Part of a small language model's weights: vocabulary 512.
Each number is 500 + 50 x the weight over its row's rms, rounded and kept within 0 to 999. Layers, rows and columns count from 0. Numbers have three digits each. The size before them is the row's rms in percent of the matrix's.

# down: layer 4 MLP down (transposed), 512x192, rms 0.0279, rows 424-469, columns 96-191
# gate: layer 4 MLP gate, 512x192, rms 0.0826, rows 425-470, columns 96-191
# up: layer 4 MLP up, 512x192, rms 0.0826, rows 425-470, columns 96-191
down424 107:535485488490429487458479518517588551449407406476513516525420518474544449456573468511495542586459488517399545519390496537487440459480522518600527500532533541522397448459500612520436585540512555470451587603426534473523546524533389470478495501509506489487470484528458527443590421542468493595
gate425 095:467452465537461414476510581513472465549442495611500550548407585547536558493547500488512501437468520510426492437500617602522437445482540488512433521471510488511475559422491477557421489488536571510460561503488561405438470595469541501458494496513466528511444463492572475538451508516483548477
up425 100:519492540484565541484476454550480465515479511418481499564523529486544458423353504477569502344455607547501479554402432418558505470509545411450455539566485572514427530514458487422567483564558577445505491548533522559520557446478506540465504639517442380568520435481410527479479521532463531447
down425 098:482551451517532443537495584444564534515524506533539544521566501532457578617520398462502493490519510486447510500513491572479485576456501551587540657514574423452506518463436480476624428541510411522584500365461468482457488562554552469508483451422481546468550455455499531446476518480450491507
gate426 099:498559567556530559527475517555472443546626391515495580574582446546432467537499525504469486494487520490417526512491458528487554510499401459545503481513416538523525470507599629418482538550543487439458574528542491438441486480570457557403390518459484481534522611590450493499558563445503565508
up426 097:519542456553499419529567477510550513580559463445455425527502481592473477516490523465379555555536428527452492482510410442441533522475450478463534439462474617534412498484562470500517509466543507550446464499471457508446531555536504473474471542546391562462457569592416547477555458532508478575
down426 091:535563526495412464476522517590421485577547448477520586433542510497520509490579447507511521501520469536625524527481603438470526443366512518486512644470529378424607403507537504432505469513443469394468520507499418444550552457482494512428482482494571429484417469456438425518388433470530562490
gate427 102:444528511512482512495472504555519440627476453403528496556543454559484475530441609535475525468494532636521530461475466518499573461497534424451508501529518466524492528516518490538423582468508497447520495421427454519595597527480521495512476529428502542446555479468432500469527552486454571497
up427 088:560557535417552458540564452552497535447514607554462464501560546488464533494616360526529540484512512551557500542531637533571451581445544542504541535540541536509538468502521486467564533534418487430539441559503507521564541455569479397578600505436441506598450545520586596562483545489491481467
down427 095:495593500508437478545517523514497446576431495499470581526491483478491446528481638471439517538623461601486549490561366529532588477561598504542485459545483581438503531494576439501548583453493529496527452511533431515528515533553441486479523520528485480460590436512463465474491599576461572531
gate428 093:476473528464496583514423482483555519518494455527530499584472534476513440376451532520467452516600459477436489452512421508531561492507472524569525425470516476451416532478494586541490485522518460600550569552519521486524484489521448504404491493535553413426569503478434497537563476460526548524
up428 094:440510465513465488552500468461462396517468471476617454449532540502470507439484516510555565531478474462477403448478449566448527464536503490466497543455475534502508495422455515504548460504404508458545435486496501494532534456509524488527453539538581541449550475425512472456492496478507473474
down428 096:483485507575493457425535399500491551501599470486466515530451523508426508539550549593470416570555521459516551486458463473485602454476505536470459368511519546541478454432516496572484447549498516508524457503567468466523469612432495456511367483467463476397533494470558444506523550479528483481
gate429 100:488467485411479537476595369489522416524531472520509492516548526532524489523469478444419513437399586569526402467451548490502576563480447495482506571536416516503502554450550485544508389455485592498571519562454509557482504587431599471511488568503488496483600500411581542487407571532496414545
up429 098:471548532573547432509546548550520556548422436346553498413558520578516537494486510497497499519511455437601477491512520569472470370474483436633449448499555551432511438509485516489526466520509484569440503429442459450483509628571452488491552577513517478500512424497503501507482451540514522556
down429 097:470446463497479522506556474484564467532485509600514533549465441551428461455495505474462554488473461570495490513453509482502571562565449510427525516554469557510526540523464490578497477372490495456557480524472519521447465444368550506483533478466553499509435487485521466514582529435509391528
gate430 104:505461461394488423530431388406503635521544503503446506467480509467501567522433490486449450426461401473424476450498560399514476470487511504496472465556536516559594555499583497481454556458504537376602428585497543452565475448516480487514434436473503478508592615519503517535460498443489506466
up430 101:519527580428496498443498462423560482476619480474440574559485489540573525502432554477355406564481459571431487525489473477523547505492491503458464518534493465509498606453539516364522510509562513404488490566574521518472448432464517533470558478452455443520500571474563494430563450513447550433
down430 101:572492548526473541557474527557446480487390485544573494429537504597535502503498448512494593551543537529469567505495465465581431514459616538419568527441472458439549456478525511530515412537488479525493483515482433449391495546588453448597544495427419463531518534529492430619499521479413510543
gate431 105:507477497564572485574511506444476481428470521497525515433577458430491501547517480491456431612535454544507576400483497499424447501471382459532472460476470465420484468513528518521443474603525549474559467529462426465515540503452486496440535628532507590534519585447494412455467580503463557429
up431 098:459515518489474547601493508533485512586502425480597592529377499465451489447580438483473482481571524370477447557487561582502575517452427435455552506538472489489578524492490515481450480465516553486554548578492628510587443569527533434531536544533438532450487520552557498527498415544516497493
down431 100:468503448458523571438535503509450437473526567599434554439553458556592499563399475496528507365543470463525525465548593473549449517440501541442494506527596522548485569509484508553563445502413481530426540492420456500421536514470507472537433488462542538522494482469532500583470498512524536426
gate432 107:471589482482464547411490426485531520517451476490556526511484440585468415475469552560476491533538521361509501492522562519490500499510479599498475472473511428498540584544451493440455522543454474476442586554521451539562564507510516537487608505545515504481470550584442447509465411542555576555
up432 098:445408416457456576477502550587429447419462497495540483535444466463516636486459479490566568493493581445525480437494518544539612433459530474524476522498510477456492594436476510509543469573481484514574485577360475538440509550484509520488426530519537547499520454535570505467469558471517457496
down432 106:566483507513601510508492416442464466504471502570550460507406525457547496478479468608415558604503507542479556457454515474587493515529460557462446451496552414491450492468421522488453481568416501505529521441420578531511613449450552462493564493463586493452568501499509429499471519500550602458
gate433 108:541449504505475433500416544558525552457488443454558474508519522536544516515532551447511548544557477534523497507464472553565455378482519489521480591453593393525429486515566603536531507403531550452499477559435494489597444535588516380412502488617540485542603516532508538488487441559586542457
up433 113:515508447463467505461512496483544416646527555529478541390518435502411421496433514449371463436506510451523494543533510451440484571508481534516518466449463503440483433550530421503568601513473572538564536494467481502429530450465443590561463431425508443435494470521551482612458473507498456605
down433 106:495500448440487477471467569468513410608480473549502474481427497464569459457534443506499567508507502495493404459550552455534541529413494476509470466440514454476518427577544502538530613453540557534556579567526519493580593580602483540448490452528559443592454423473559509550466481613486496486
gate434 102:535496455456511544557494506478528552461443571479594517541501530444493475505402538475577484542471542440510575422512446509496423493542535495483458406387485506524564536513524492499597404519542541416452541625509514440488500480506512554573539425461415526531402546533476450574516448552460486457
up434 101:538498501484542433372491531471374510527523425490443476448490474474538620598527494553431532495572476532473436548427554533537556500429515516523529684593525505560427474540528450451458516546489554562547509515534427553466523455538515484399507533470511476511541491505477410527505475422468610513
down434 104:512423460500537575447492504460488448486498494504593510568549503463486487542451511513463488578517514560471614459494447596467544510574524545488487457463437491479479616620481418511614528447556580546455527505508531581517459548482542573548473464562512506471482528442491484579509474507468433461
gate435 097:442504469574384535497523425581489577494503543525481584495513482463564492566470488620503562464556486552537510467479521554520465516530572576608582476532383533414498446493525421515524541525537542516493514497510546434476455469521479490425479424512469649457487531524490583519506463536424407554
up435 096:413485569530457485487526475517452461377458498452459600500468517581517454534483446501456508511497523491507463477435435511571457419569521519482590509459484536513533538543419440426494503434514407589501555506521538526504527450555531552467564522449550461469467497527417577516505547429395488485
down435 092:560464437433523449512462495487536471585483498582591408467510455427454482378437514443489522551484474388501479583460569444438562498528348483461474421476528582572476482569556575473456504466455549527514514533535515569511416541529465517556489521514525472536521610526563415466462429465562532552
gate436 100:458424532537450497554511604462540514503451486512493454535487446493455606442457494599480560499566560550490480420587512648525564558499464529517571596430491553454480459577451489483503458500530466506517490435495484483459596443432523492540452574459474464503516499431441502533529455493507521594
up436 103:469544535572527580471570475486460506440537511461437507444496422509471509563423476502557448484556549453546573575372491413484630491459599574432442505479482499480492599446484458478578503534501575464506466521520528466385484512547562529469545505562567525500541515518502576433525493484519488507
down436 101:505496516429448530574463578498463508502516512515484508501519434587526603500421485563512407531499532523493517449478456610526551574475439524403566519494551543574526475565455436504443505444587537589445424465544501439463514435578560470432490461551410429535507519523430515457462456491500515549
gate437 097:506439492474463540547444479483557417465525550538554600573488489491475448457560419478555669506523477462562443416400486529567434517497479547532477449470464499479554509503530479417597501525467520547497529547448573536497496590560508508468524483407520545479572447561453580512480574477515563560
up437 095:531573542521474527356538490488408529440435415554487508529500478423447551510460580449514369379404458527547517447541523555510457510528386512569457477502527500559543427495521487471427431554528506516520510539457438508516501582411513511441441590522444493482491557489491504489528452482561525511
down437 094:478483477526493556506567468593563473573502565518478552504494558518481467415476461535504487512539439469462527418438425449433512507498603551501507599495515448545413523505385448521467670504422521346511442469472511384429503522525459509564541520467512507573483420470502521499373625547490462578
gate438 100:515602554501563499451499485401560513443532468538451507530515527448517525508442445351459546471445490491478550457467505485589445505505455542485521452430557462476558490517587499499564434538512562423584527506509491496484572451439429479569392493490435565438570470415572502557413492584499485502
up438 094:524416446439464450538434553550486486564572536459412465499499524522482590519507490479503395552497510547462433494622481550501566467507424573547529542443530575518432486463494458472526496522501458547520555469443505500542420428480473492601495577485570531501479637524500552451574482548432534523
down438 094:564480490518493526535584511447582597576574549580444428558480481493449553511401515495489508529542439467442461524483525537520497432557415536510443475512501545547474425502478504508575427556472467510485586410485426609485493522548479494538517524436419551435625469486535544529498383530508480543
gate439 093:560457609442470450549430512596542457503470476503529510459473563564542475442505536578521425559560417499568491517477532464529399522506463494482502532451475447502477564483510517538546477682546458577561524497443533500560492489527563553527495437455551477462546509448493450490568480468458490420
up439 097:552527441523632441385533483469511515479410406490476531568573479472505523479407498515569512442426577505488519439559470536536433548497588521497590537457480504450526493465510498483516550521440466496538487459536369536496433469474455512455481525511470546512442438505394535497471465542434507541
down439 098:446488472452413463606440509551421480581566542569515604443490535451449506490473541452544588464516468399505571535501487474460548545502459488474487582543448518558487485455466507470458551535562570508526420617512550440525512452531537474533512461430475446471494556546607491407497441563588560495
gate440 097:528476507431495470544555496483492508524544601543442510566380510396465483483578482546498447409537446538488463567450517523567508528556468464558486505546447491458408565471391547402461617537469448484562487461449495496467502460491500542492505464495429511458465559550584452547395510542565504505
up440 096:555531497540517539564446459510454488560453472362494587444602488461544464473487465476474545639493511462521547496508439473476503502431595499439505509477439570475517535513522474593528400460468472552440474556543466493561523531562470504429531563455500456473540520457490524495489499470446373414
down440 100:497540419544506461543464448482463468542475616529507538445461535440491515454469444463528482499539445484559457546423452452575538498604421520451477441496431531422540549491477474418544480452446450495482553473579398493542538445461544525469507461418483530554501559481574487507425406441456547437
gate441 101:487416463482466528539512582559421528495575505416502506589626396493516534487534510426552476429530513495439407416523577531452530449609406462543477501485473488436495532530607580474556428517480613543493472511492542556591530528523543457519487513469517487499565536441400559581412528501542533431
up441 094:522522524510471535443500450489550487392539500512500413441396455434458471415450544499486524555546347523506537525526461532525530497428427416511420412518519502548498596553473450528561474498563457476529434449536422508538452448470445528496438497548437511510520455486594555434514500519566480497
down441 091:588521542553431481517587489499493488501503533517456467501535536554554470418482463581464569488461534521598515523487480483487511526475490525473539548451489569490459467517472520539455539431525501567492355475443507545519510548477473495452453627457443485477506479477423461536483433567522553442
gate442 104:500459521492412501534481495502496449434491591518524489450534546642561577428492605518503493492582479520493475508396374421510479517521612484549561498527521528533381555538557465522510490554434541526489490569519540531517497593521526408541492487483524537495592458484474435497441534457566516490
up442 102:556433483432529435513513530542576509495528413553512561575517508475468514550537547524442558465561463518400436494516489441472432481412480575454508586451479429510495544464430509513470496448497527438512519479603482529406531454507475551498553446442498502452563500416436616509550414494487515529
down442 105:480461408519504571484540477433417439464562489517496478496455479508542455458604406406547490536411428532534496451433529469541504514549572432498439447465554559446483448504476414434497520456418474552483566502435478570563490486503475436408537437455480544498471420517559488437521499506401497557
gate443 101:520462562538538504447534547579450508457541530494502488498491455471496482570538569460590515488548533447621506505554473567513487520456556551526441421527528519523512545417544516436483546491494534567637530509509483447453469515553529512470446532493499520432444569402379490527424552362472466433
up443 095:590467439431498499575450558570504529598596539451475485556437499468569462447476514455577571474451552430504485494542452509436525513416570489481494481409576492486517502540483523517533579503460436543483527536522467494455388417535452599556513423566524465461554572536430551517476457501450562507
down443 096:489529424504417589424517511426540530515500513494580509534537540513475430564490500561457459533415557544539534549499553568512532487559416492509525561531496510519536548659456483509504526482375526497491538548524488563441539474445412383534579482451479474494497376514555574573444462535501467460
gate444 106:466420477536459474516533441461470561437483533491507590576592534575578534547553484468590498435548454443558407549479469520553591488540554445485469510580539447419480431440509436421583531534477554530556491569488556534502539522519516516437509564501495506444493539561464473508556479581476540443
up444 120:529519563504535465526503466450534413490532486473609434440555495448485477490615492447451546480443505524489521431495584455546523489480434520541506514466487525552516516524422554501464533437429444400483446456562629474521485456420489507501471511508489508555503448490528483533469518396495500386
down444 107:489463539437477491526467478423512456553455474428480516498498466531559479646470543499490515479444486382533532448466508556570521577401464494460482545583506551500507430462471434496447541494477538514502504400510505568425507533423551426474572559550494459596430578486544519493534475538489494373
gate445 092:520424484553601463408558538482584527493537524478463416524496482486525554487558527391426502535461503480412533440568477409538357594467506478510385551475482475537506522456470490486473518548513507480430471482460538624507480552570500452528520632515486567431455531510498488563479454450515469470
up445 095:538525455460489475531474611657509552523558582514544548416464499522479495458509534539465527429428509512555401550476509515376438537482519497531479514467474514450476515497538538550500443446394475531516542579483439439491401520466546503419483440507596523568536469502515513479439599530477528496
down445 092:551461459486502471524562363389525493476474454443501452539516471496496581523508527476478494511528544410481567513585526488628480536448460480424530488547559456486591494426489432448557577513517505492436453470543528563524564443500484490492475535473437503452489596474492497524517422481626501526
gate446 098:448465533435506508562504555471474469474383521513506537484440566431495494497405493463493502533423538485518430483546365461464455452482515508447511451430569484471582439580555521461491498463424484589548495436505433448460473526402526556483472428608493520557604419470513538581502528465551663518
up446 094:503456469580466568480440603578457498549555418468549503533534588458501511537485460598517471421542450544520389448479625532500545398416529501493482510484558499473517423499426527461512480511508522497571582444485559522501472503556505539575514554491464506465362499530539519507552427547472483476
down446 096:536507443462449469541596528440552543583418545462474605518486495393382585537482522405478445434519508509576481459515451576443451438533522542548493536474568444571526562498552506505410535534448548525473509453495460578518454504557499525546478526518512472502477545479543533637510542488584684497
gate447 091:558522565460451488542516527515486491509462478580572427403534470521525475472577489532449499463508472462511623397501532515508433563418554542473532572445435531437514535493478517524496575496468494418503459502498395547528535463525568586528495561508481442483431520532498523473581496542505599537
up447 088:513454527575542474486493603541522526491493454476446565519463636530599464625481534472534559556453452459548521479539543446536479394512524556508530488482538476549451476485487529525590424512502421578499572562484467504441520481485450452512498427522493502531489392595418569432482467452568463459
down447 089:454604550507428552439496445577533502536570509516508545495476481433391527524509505492514519458455430504543484569474512594470574419477494533429507489456484456423498502521473513510516556503568465460489431467565548492487466462417556514530522545503462603491406475497454559529446431458562460524
gate448 101:469510533500457438386496523558536513572487507561439527442429512437565490417466546491543385531570499416444523489512483509501442487551538542493472485486519517576572480513419526421538532530544422443562521495462456486494473492519582510503551478461492506436511487523489587513515508548495576502
up448 099:568406483473580444517470558440446557498561522440505555471569538542525418500518414452455484382447464550495458484600567458438551519472526554552540456541451554519479498481543481430467477488460512514510523433518559539406443564537467514438552567556491509509500530518496576451466344512492420508
down448 101:495601509502445513500557463584542452446436442519446525581430436507461468526515526548466458537527493522530450572466441483585472464511453448407541562512541508561427425563441545531487509452536502579561432582522522483555522459405512458470459512466498447519557386525618478501591529418506530459
gate449 090:651526419463567403464472527423569504542558513424483566531505537469497442535474438481586470367484473556415517526489465564466453493375496549571533589493559537476501513582486516548498515491485571411536549464564479535555533417493443480489524416496601547540490482479438558566471526448492477532
up449 088:551491490497542468514467520500559464496495430505424594516471458543543522464518439511565608522589472503529437440503557496408530441543494419466551549508503435481585538500462397392462501499536553508457458509576563452474517544518452551512492454578430503488430463467515502511552417534602584513
down449 091:533503486538494378447566558473546497556567507412530482550471612515538498550517467471480437429424579484426517608519504549586429491450491577497488552519553491548477573559568551493514461479519448418506418455452531493493441555456466506482573453529546494549523490533498505551572497486477411431
gate450 102:504564449568598481523478420476461466538570535474541490639540506456521503532497468531496538630465501527470515571500531491435570513475438540529462444482460519519545458548456513454450592483497506478445433509504400576500512531546473509459509438371510505464441570446443610584449510585592575530
up450 101:449425517508521493435506533613525470453409585564466580490441568512567545558518536507482545456560502458494430472539450539486452488530552434475624452465532449473475484483459521496520437489471449319508569510452416446547492519507523474539578540521519548497538565546453469513515546418469569370
down450 103:531517528496553482385429426501445527584511527532493464627519457529468515443527484501463457474434457589505468436450481488548483487436472470484486505455493455410490423514450575488540582485523389450530413494550436527481462476466490485489534481343479503459541490535384586556472531514512504495
gate451 102:479567558563459520409449551505448569540576498518413493520536469485513446443381487351492468568444487511496499518374548432562480441469508491505476447510432513469515517470550411493463435553486558522491575414463564401432560601490565454520430513562535435452523529482473537518423520523443530605
up451 097:555445506522524554470468447528441460421526468435498558484426434505480609566482521545585468612410528483498534593478477456493463573414458441460456377384492499506471485597500512502459573460500587448570454498383537436499500549562465426592512512528493484504469525525475511527515532513498495565
down451 101:608467435473497445503595487620537434545491493454521445559518519497575526483597490557347602506508469479549492540550556509477582545561492544447581479533470497490514481502525517490508478488473425451498562541580481581589440471495571615440483452434403574452527496558492421505561485501541507443
gate452 098:531548412469477423406442481525565544583554380516448546528532579565499507431466532507424523516499463552489504541452479469487409487454514539502318412580503471451491489556504383529362437504472488502466572484546463461475487467510457482513582478480554551479469572510509508465487545584485545457
up452 097:392351479646512520458496464399521515479515508479453516627478563492501518579433534500526524503576479456545472515517450477465561488529490451579442485538470465487551548466493523539439522470553485536569536465433523503518474526444465525455479467543485489499457477492536406495415502463600560516
down452 091:549638466419551417481466440628495460547480484528468508377505467515500492489537505524414467588427551564422465417425529435532458533516519498443455461506529507533473494576454416503530471625475473542459460490544516515437462486523573438456491555522529483418441498398527562519439536537534460525
gate453 101:555559501388469458432510461473500561452492534482519539565469431487580601510510482402412567553432502462533500480478424516512467401425465538452539509445495474554523502617405333545469561492465454561508508495446431500492580593473460549491513504569420511507498439511504599463380556477428570509
up453 098:441452587531462616523431557548402516426486533460416508520523529525523476428482378490453492421522540503497554541458626497475529542545530536536536493480449511506566552533598493502522551478504499515462507511501553604487412497523470492559467487525511584486462517545455467497506423449557473558
down453 099:612466609519501484502525477497471518435537518501470455460547509580578497481557399471458526472481525497444423547468533543440475457465467438498555510481555543460499528523494454498590529447496489459524542569536536553544497419452527531430522494555484397453586474444446577594462486470526387435
gate454 096:447516526617472564484448480555513561443539474492496463475563463413528484533471497521439511478522490624603462453475462492531577527525526411553476497550434543554546488546517503502569532566454476474574536448462529401576543415534516496399465547478541508525448507510470522531429492491511553459
up454 089:504472470454475463509592465500384426524544520525536504558495487464433487543603512550431509487479556566475551433485487507440442442498541435494489565436498454478563466458455522508596508518554521460563461593457474415461465548508471526532468539475462403595549466466486530506532473529527512506
down454 090:548414497642496487524443528458500503435463502537493439507529532556447548466506486390484516500514552441499518595504506514581486540585498535441534463524498543549502569529482547494439498484482503460493540431464474520414505484442441414493488498440511651480562521447605474537629464516444468465
gate455 108:472468520557480583435464618566506479586540492454520548566513471520469439411456472386499470526476500475454515526620449529551490546416523510463482419522587555465485570559556448537449487496569577510524530415649474471530480467431471469502425474449542461455454533483569410462482485591484450469
up455 103:507512399515479464609521562454525518535500490529420509512506516571498394529546525505454628525539458488556528505450448576598486548533528509554539493465437513465558475492495431466563444529450474541482491385494486556426475445524389572545524552496503534494486478437486414623456473448522566564
down455 099:469587497479499447497533416444466534510552427457547550394536539572459527507469460582493408507572557479536460411584588444494465345522496469625444508419519497548459500488492515516500435431525451428589535583500568495493477457495536523588472435405564560508474508481461531503599425539505539474
gate456 098:520510441503406575527502445511438518511519538488496523518598477475443369469574488534459500541557551540519571537574481494475552437403532497539472532521503466547462531467454600514425494597521505421559456433460476512434503458512568483385468457467584551439517582581463561383467523539495567524
up456 099:453508424414471554531510496553436509518472549598487480589513398459510448429466469507458480493583469599542500475508497495570563477417570587657482507512511505573508493502451559552478482538405449499560450454435497541523466507539511478481479505448517480427439483563500552349383453442366583648
down456 098:541425514463448431547537438533518513575573486491544508448474503512524521504502539521490471503490543580526433512540499475524551520524447584590426496487488546496514475405449538486462544485537540452462503530501405587531472470474501534527550632515502439516447490449529451430500529530422565544
gate457 099:516539534611519575505464464397528602505499499520441382440504526493535554573418489490465487535506495450480513446432593490474503516624546533452492556518384567501546465412465475475506516458503422480495454494437555513556489355471587594461544495590496511465671475496453482466518535483516544541
up457 110:430495485461518510535538562533472522490509452534568489467456482482447503504432561555496549495523504445451498504544489437494468487437450516511426531519565508475533392499527531449441512411514521516422606504503516508450494533486475436494451578454523485585531456555474544501517467499543493597
down457 107:445488529469568460546623519576419489490513575497517551520417470603487463579437604476512503463455458459534530476547443420462437489439432504627509465527537493525542506490512481512477562465538478479436435480459536483511416482461497489433525536439562510470429527460514517527583545506472414547
gate458 103:446480492450437497420568542473539543539488531484443452480500505518480485495463573521567485444511571429370499461514513596509525603408492429466508431424498506510508519511569501421504433448544614487459497509591484481522475463509478494488576424447531534475450522489552543514467519549518528444
up458 097:527503493471548567536448546498558476518572506486542569458560546480470523593552342459484511555537434494558433465533530489534522510465546583455475533530566408469487428481416529442531370486437422597453562594444576562532547487509539465596506471493469550450478555431463485455539468478448446592
down458 101:496469528451445490433578503557516378457451450530468443511468500471493573440542538515498642455488501491412507556594458495477480548464440537475573462444473566597545499429539496495519494439571601452469480446517437506580445485547570483476584532433537548553441474494494542459481529501517539467
gate459 099:413466445573546465510486505525411556468574535545455511529469555519391550529476457512531425441440459437471411488542545514537502479464503451479480480564422459510431507595521480554543456493520560466443475555497455455541507528533528490444552552528528443466517435507579518483479531481478499469
up459 098:514522498421562431473531549520484516460448520540555464546552526507458477499443476506486551455490531467465475519521429451570422570531476512544452530517538499539486428459479543413554529470462441570453486571510541442535480415506449401587580583516455517520434398524572552473536564498585521506
down459 097:520520510573532498410465489497481444581505482475493531488452475546446554525572449588544458489516543451466604515519518416533481565509506537531547527484574430576478493467442509542442567506560419521496461423514491488497521452544499530501410482457531513477488464447478512518436477448409569492
gate460 098:549557504497567567445447432519574455512533411487499479588536523449496522458401485459549478453585398527511446504497551553469511598453559517535495420528455434491452617480436514462450539541507490480412468598502544499515441482506453433512431471393463497439518557456490482534467488466495511515
up460 100:454468439464429442441403487549545462537519524475473519516478465497521563488526508508507665463488594476483454386534582390496503503486488481456414432503539497538527435505454536460483431437581448538575503528451409491584515567543476534539496498487583608484432481515439451467468493509451495432
down460 098:445441460591507516493478434489497555552477564594460519585491427512458493516463535446558405539477477565379553524431479557516462573539516466579478582448482497483502573453535481554552546565555510450401529513543538458468501528506519522427526448609414411522527515499533529644472492531515469491
gate461 097:487517493422437549439517489504515576404497572553572382436561547458518521482506532580602430426464509500592556463398452527529535498648619458515511513463447565514547496495461444584457551526482475508498488549575517445477545494428558517515455455441459514506479437564542447517462523529570574575
up461 098:456460428582444531551474479394453447523433546508488460441544451417532478496475500589518511509476516461490422486436504589498472606570571617487557604491564536525474575531486583431544419570489542392468595533471577534439492569559495516560480445531409430449427488493520500476548383481505481530
down461 102:549533417464528461561450622506515386524498383550471523445563498496461456442568433429599504504525574548510389503495498438489539500537556486457488579522543539470500502435546497561463451506465589461492471489467399473535502516519504545489347518519491530507497496432454487474474388541554493586
gate462 093:522474417511583570481537448528561502548383508515429576526558501430511503474441462504502465570478453481495469453414471484452496524497541530499582466477518506506479431525534591507506535506525480542574561505505577479527452442509467477594423516513459513487418520414488495544399472500418465514
up462 114:499491443554552498481502534525424475536502517457527473561451477432522561543515464506467522491485513449390419475496418568369493470425491447463507543548556454518443449583543604466458565536490451530558422471513584499525543509445433375562483485450488549470442583416468489544478571448457360564
down462 110:522460483539529549473429540521467452505619521520505504558457434459523565470442511508568522533468508478502464426571503551410535524437489449385444454431545491568484391599549590516524561521413493521558480472515594471535514505480486421598505467457467540432419578442548522535474511492474361554
gate463 095:563555469545505483585514436494506550522529503520399472499500503428525524614452414508455474478522560485568479485501534502598466469445555440625412498587458557489562452475497457487571452438602483540452530564545581447470472493556448510510515558436475586402439534491597474485608569553506516462
up463 102:470481450422505530490504487554490469477540453497436632520558437503452515494591509488581476475536440446463447478531454479525397494528449581659502594421502510512538465517583392430518488473551498491515593533485582547502502457461480390431576470478483558467421518404473478465492421463346489454
down463 094:540498531535517483499411536479537494518499555502563351514537538492499467537441468534460458504512509547489473526537500471610543532482565481442540413498489618509481555504365493518458447486495502425529481532515501462472491549556487635487410542536530482511467488563481458499499530601581588451
gate464 091:512509492466486464468588531462585535469590458497616587549556494597477554414509419486514576463431447453548527489500511512566506500561537516471513470586492463533491512415522409451475470510452510468424481418446515581427517590432535363479484451454604542589410407561546492456545516550599577457
up464 090:492516568522419511488526501613431479469450440487473513487508446423518475602530450596466363527577525512482468491401404416456453511540557560584430491501504637432447451534524539471556535538491490437531563543530484450524502431475425547497615525502465528443548543521487527504481522427463517494
down464 096:483575521452565500479624522515509509481457419494541530440531456466470509498517413631570506498412475482486424434420463470486477579584533521538579519559493506473465442465466499521515548592481475510440516537472509499440528553455472409409600473568510588519487484529518519433545507501561489478
gate465 097:427422432396518496494471523584577493567445468526584514527565454446539490514512532488523462470473437450461432522555504525550554498511409569582495502460513493459509463488471508435444434516466435585543571463427472483579545469442486517440567459414486451416563419550569429497488520452533529560
up465 104:507535524472518470422392319536497498494453497422568516499453453484472545471489534552470485503512528516501464471560514474531558533466468469455521528390356502509489527464583426448551453535427496451484538441455437509554586495603487567545522440444564580564533608567505425565409557545453566397
down465 102:508594552425523543474471483495381491492563506507549486473582475461515569401435485459542547483502506518430454455520484520560549534526492469505491542480498435490513475438551582476502442503454442468543482393463518505492640520539533495492432463480514448535537575443484496508378441473468559411
gate466 098:557454448458490506562451464477465398499467580445473506559502474544509506490507438574485470482440573461572513442497523533597515471568534487544476493609496499458463504452406487413612528524491472495434422578511466514470511555475548560409427439463519580434579456456528545527595502424535493500
up466 100:472657469489557453485560506444546545584559428477420413524465456541550457521418513449515530596573446513500501520562538445466427510437534440458482560511530521550478429497545509505487490538528498454437474405452494488506534476605409500492495544368456499504588516502486441506403586463453426488
down466 097:505512499416560528579561454505473480543559544435448557510558511485547578530594507491497459412471527523574422395549432520602468578546582494446541465528467519511552493457435497568565545455445490422409434537657469518480521496473500458500484402484518458543531456525407565517536452517480564493
gate467 092:546475574525456495445430504527531545466456489578532471419566490454479535573512507481519521505542480637521506439501522544425556543418614488469600428510532524562621353548530461542538506466472507492495484546496540532553365576457689441543549514519522498472480478520533508475494475538520526495
up467 101:540469561460517524423471493606513548427552519477431511465535527395378462545501530461532517477457508550546564463412503411492604559500568529568543481489518445546562481551596572487485540400515632537485606476477449431425481500543555508491555498462474476457455540508517451593479557496383444488
down467 101:512478451522535513484518440523513528587557513465425476491511492548513517372557616455538460466505546483528520513499440504582487579592510551521499519503470484472388564500467521448416477423422503563468576488521500508441587435546416513409497486450616579482514507435507519482529487503362513484
gate468 096:461475526460511545499494486530537476502497530594458587459581603586485583499419433530474465472632509502543435519532460514489458410535589540550515545404556465533409532537514622476500465457566478480457465547540475600540510552504553419558540505479583517495532531517462487478590481517527540568
up468 095:521418558416499559450457508519482471425394563460460590493479448505528525527435466554516498462499523464473423534548493521483430381503506476462441479410523472562420480504427584479451497427571486505495486531494516559530522561545594495564465476469506488503469510521467459444565408512512515575
down468 096:459499528502585478461493523498487551499535594437467412574475390487458507531529555519573479507349526506443538482526546552518463438458488421395458433500513498559498565481434458520516509411470490429491448467443532517501517471510521590418414494410446503510382507488494482484482489557473490447
gate469 098:464585571516536501475510531492550444425494545498462458412488500456436553546493585517417523486650523401509489507530483432496523518373514542420552548513465595609479540450463522537530621485461518531568413458550510474656509482471538440430496545467501512495514487530451517465476505426433464566
up469 097:587528380542474461485474528464497498583484516563560577508502533523692612486565512425514534560535423500443540471529490573475436433595514478434505482446476543504442535504478469605455451567475495536534496511414540475458548498553419503571559482547472518456488471635357548513508471398499525534
down469 101:404426618453546520490476461453558432460492530484418466434510429568330576535462541530426564403461557431538483571485489428447495455439512433505514508478495537588502517426423536486546680525539553448579502499441371464589510502486520521474511537445519470429417487506495467543488560592510451571
gate470 092:502564424460495515489520597447475550637566515429575449538530432547542586532481492499454531454470468437453507535539518486457541528508457469495502498459535507530494508431496490518486553353509434533588426548463435436469570511534498512561463452470565479534500455496451556519535583552589494407
up470 093:572523535529586468479458414553423472450488518493373558513557521487567499422411506470591488594405472612590481408466479470588530542563472474490483427578529465468471526506507471595500494552587520542506449457500487498545432462523564544441483482464562521480470548489476487483510468508434484453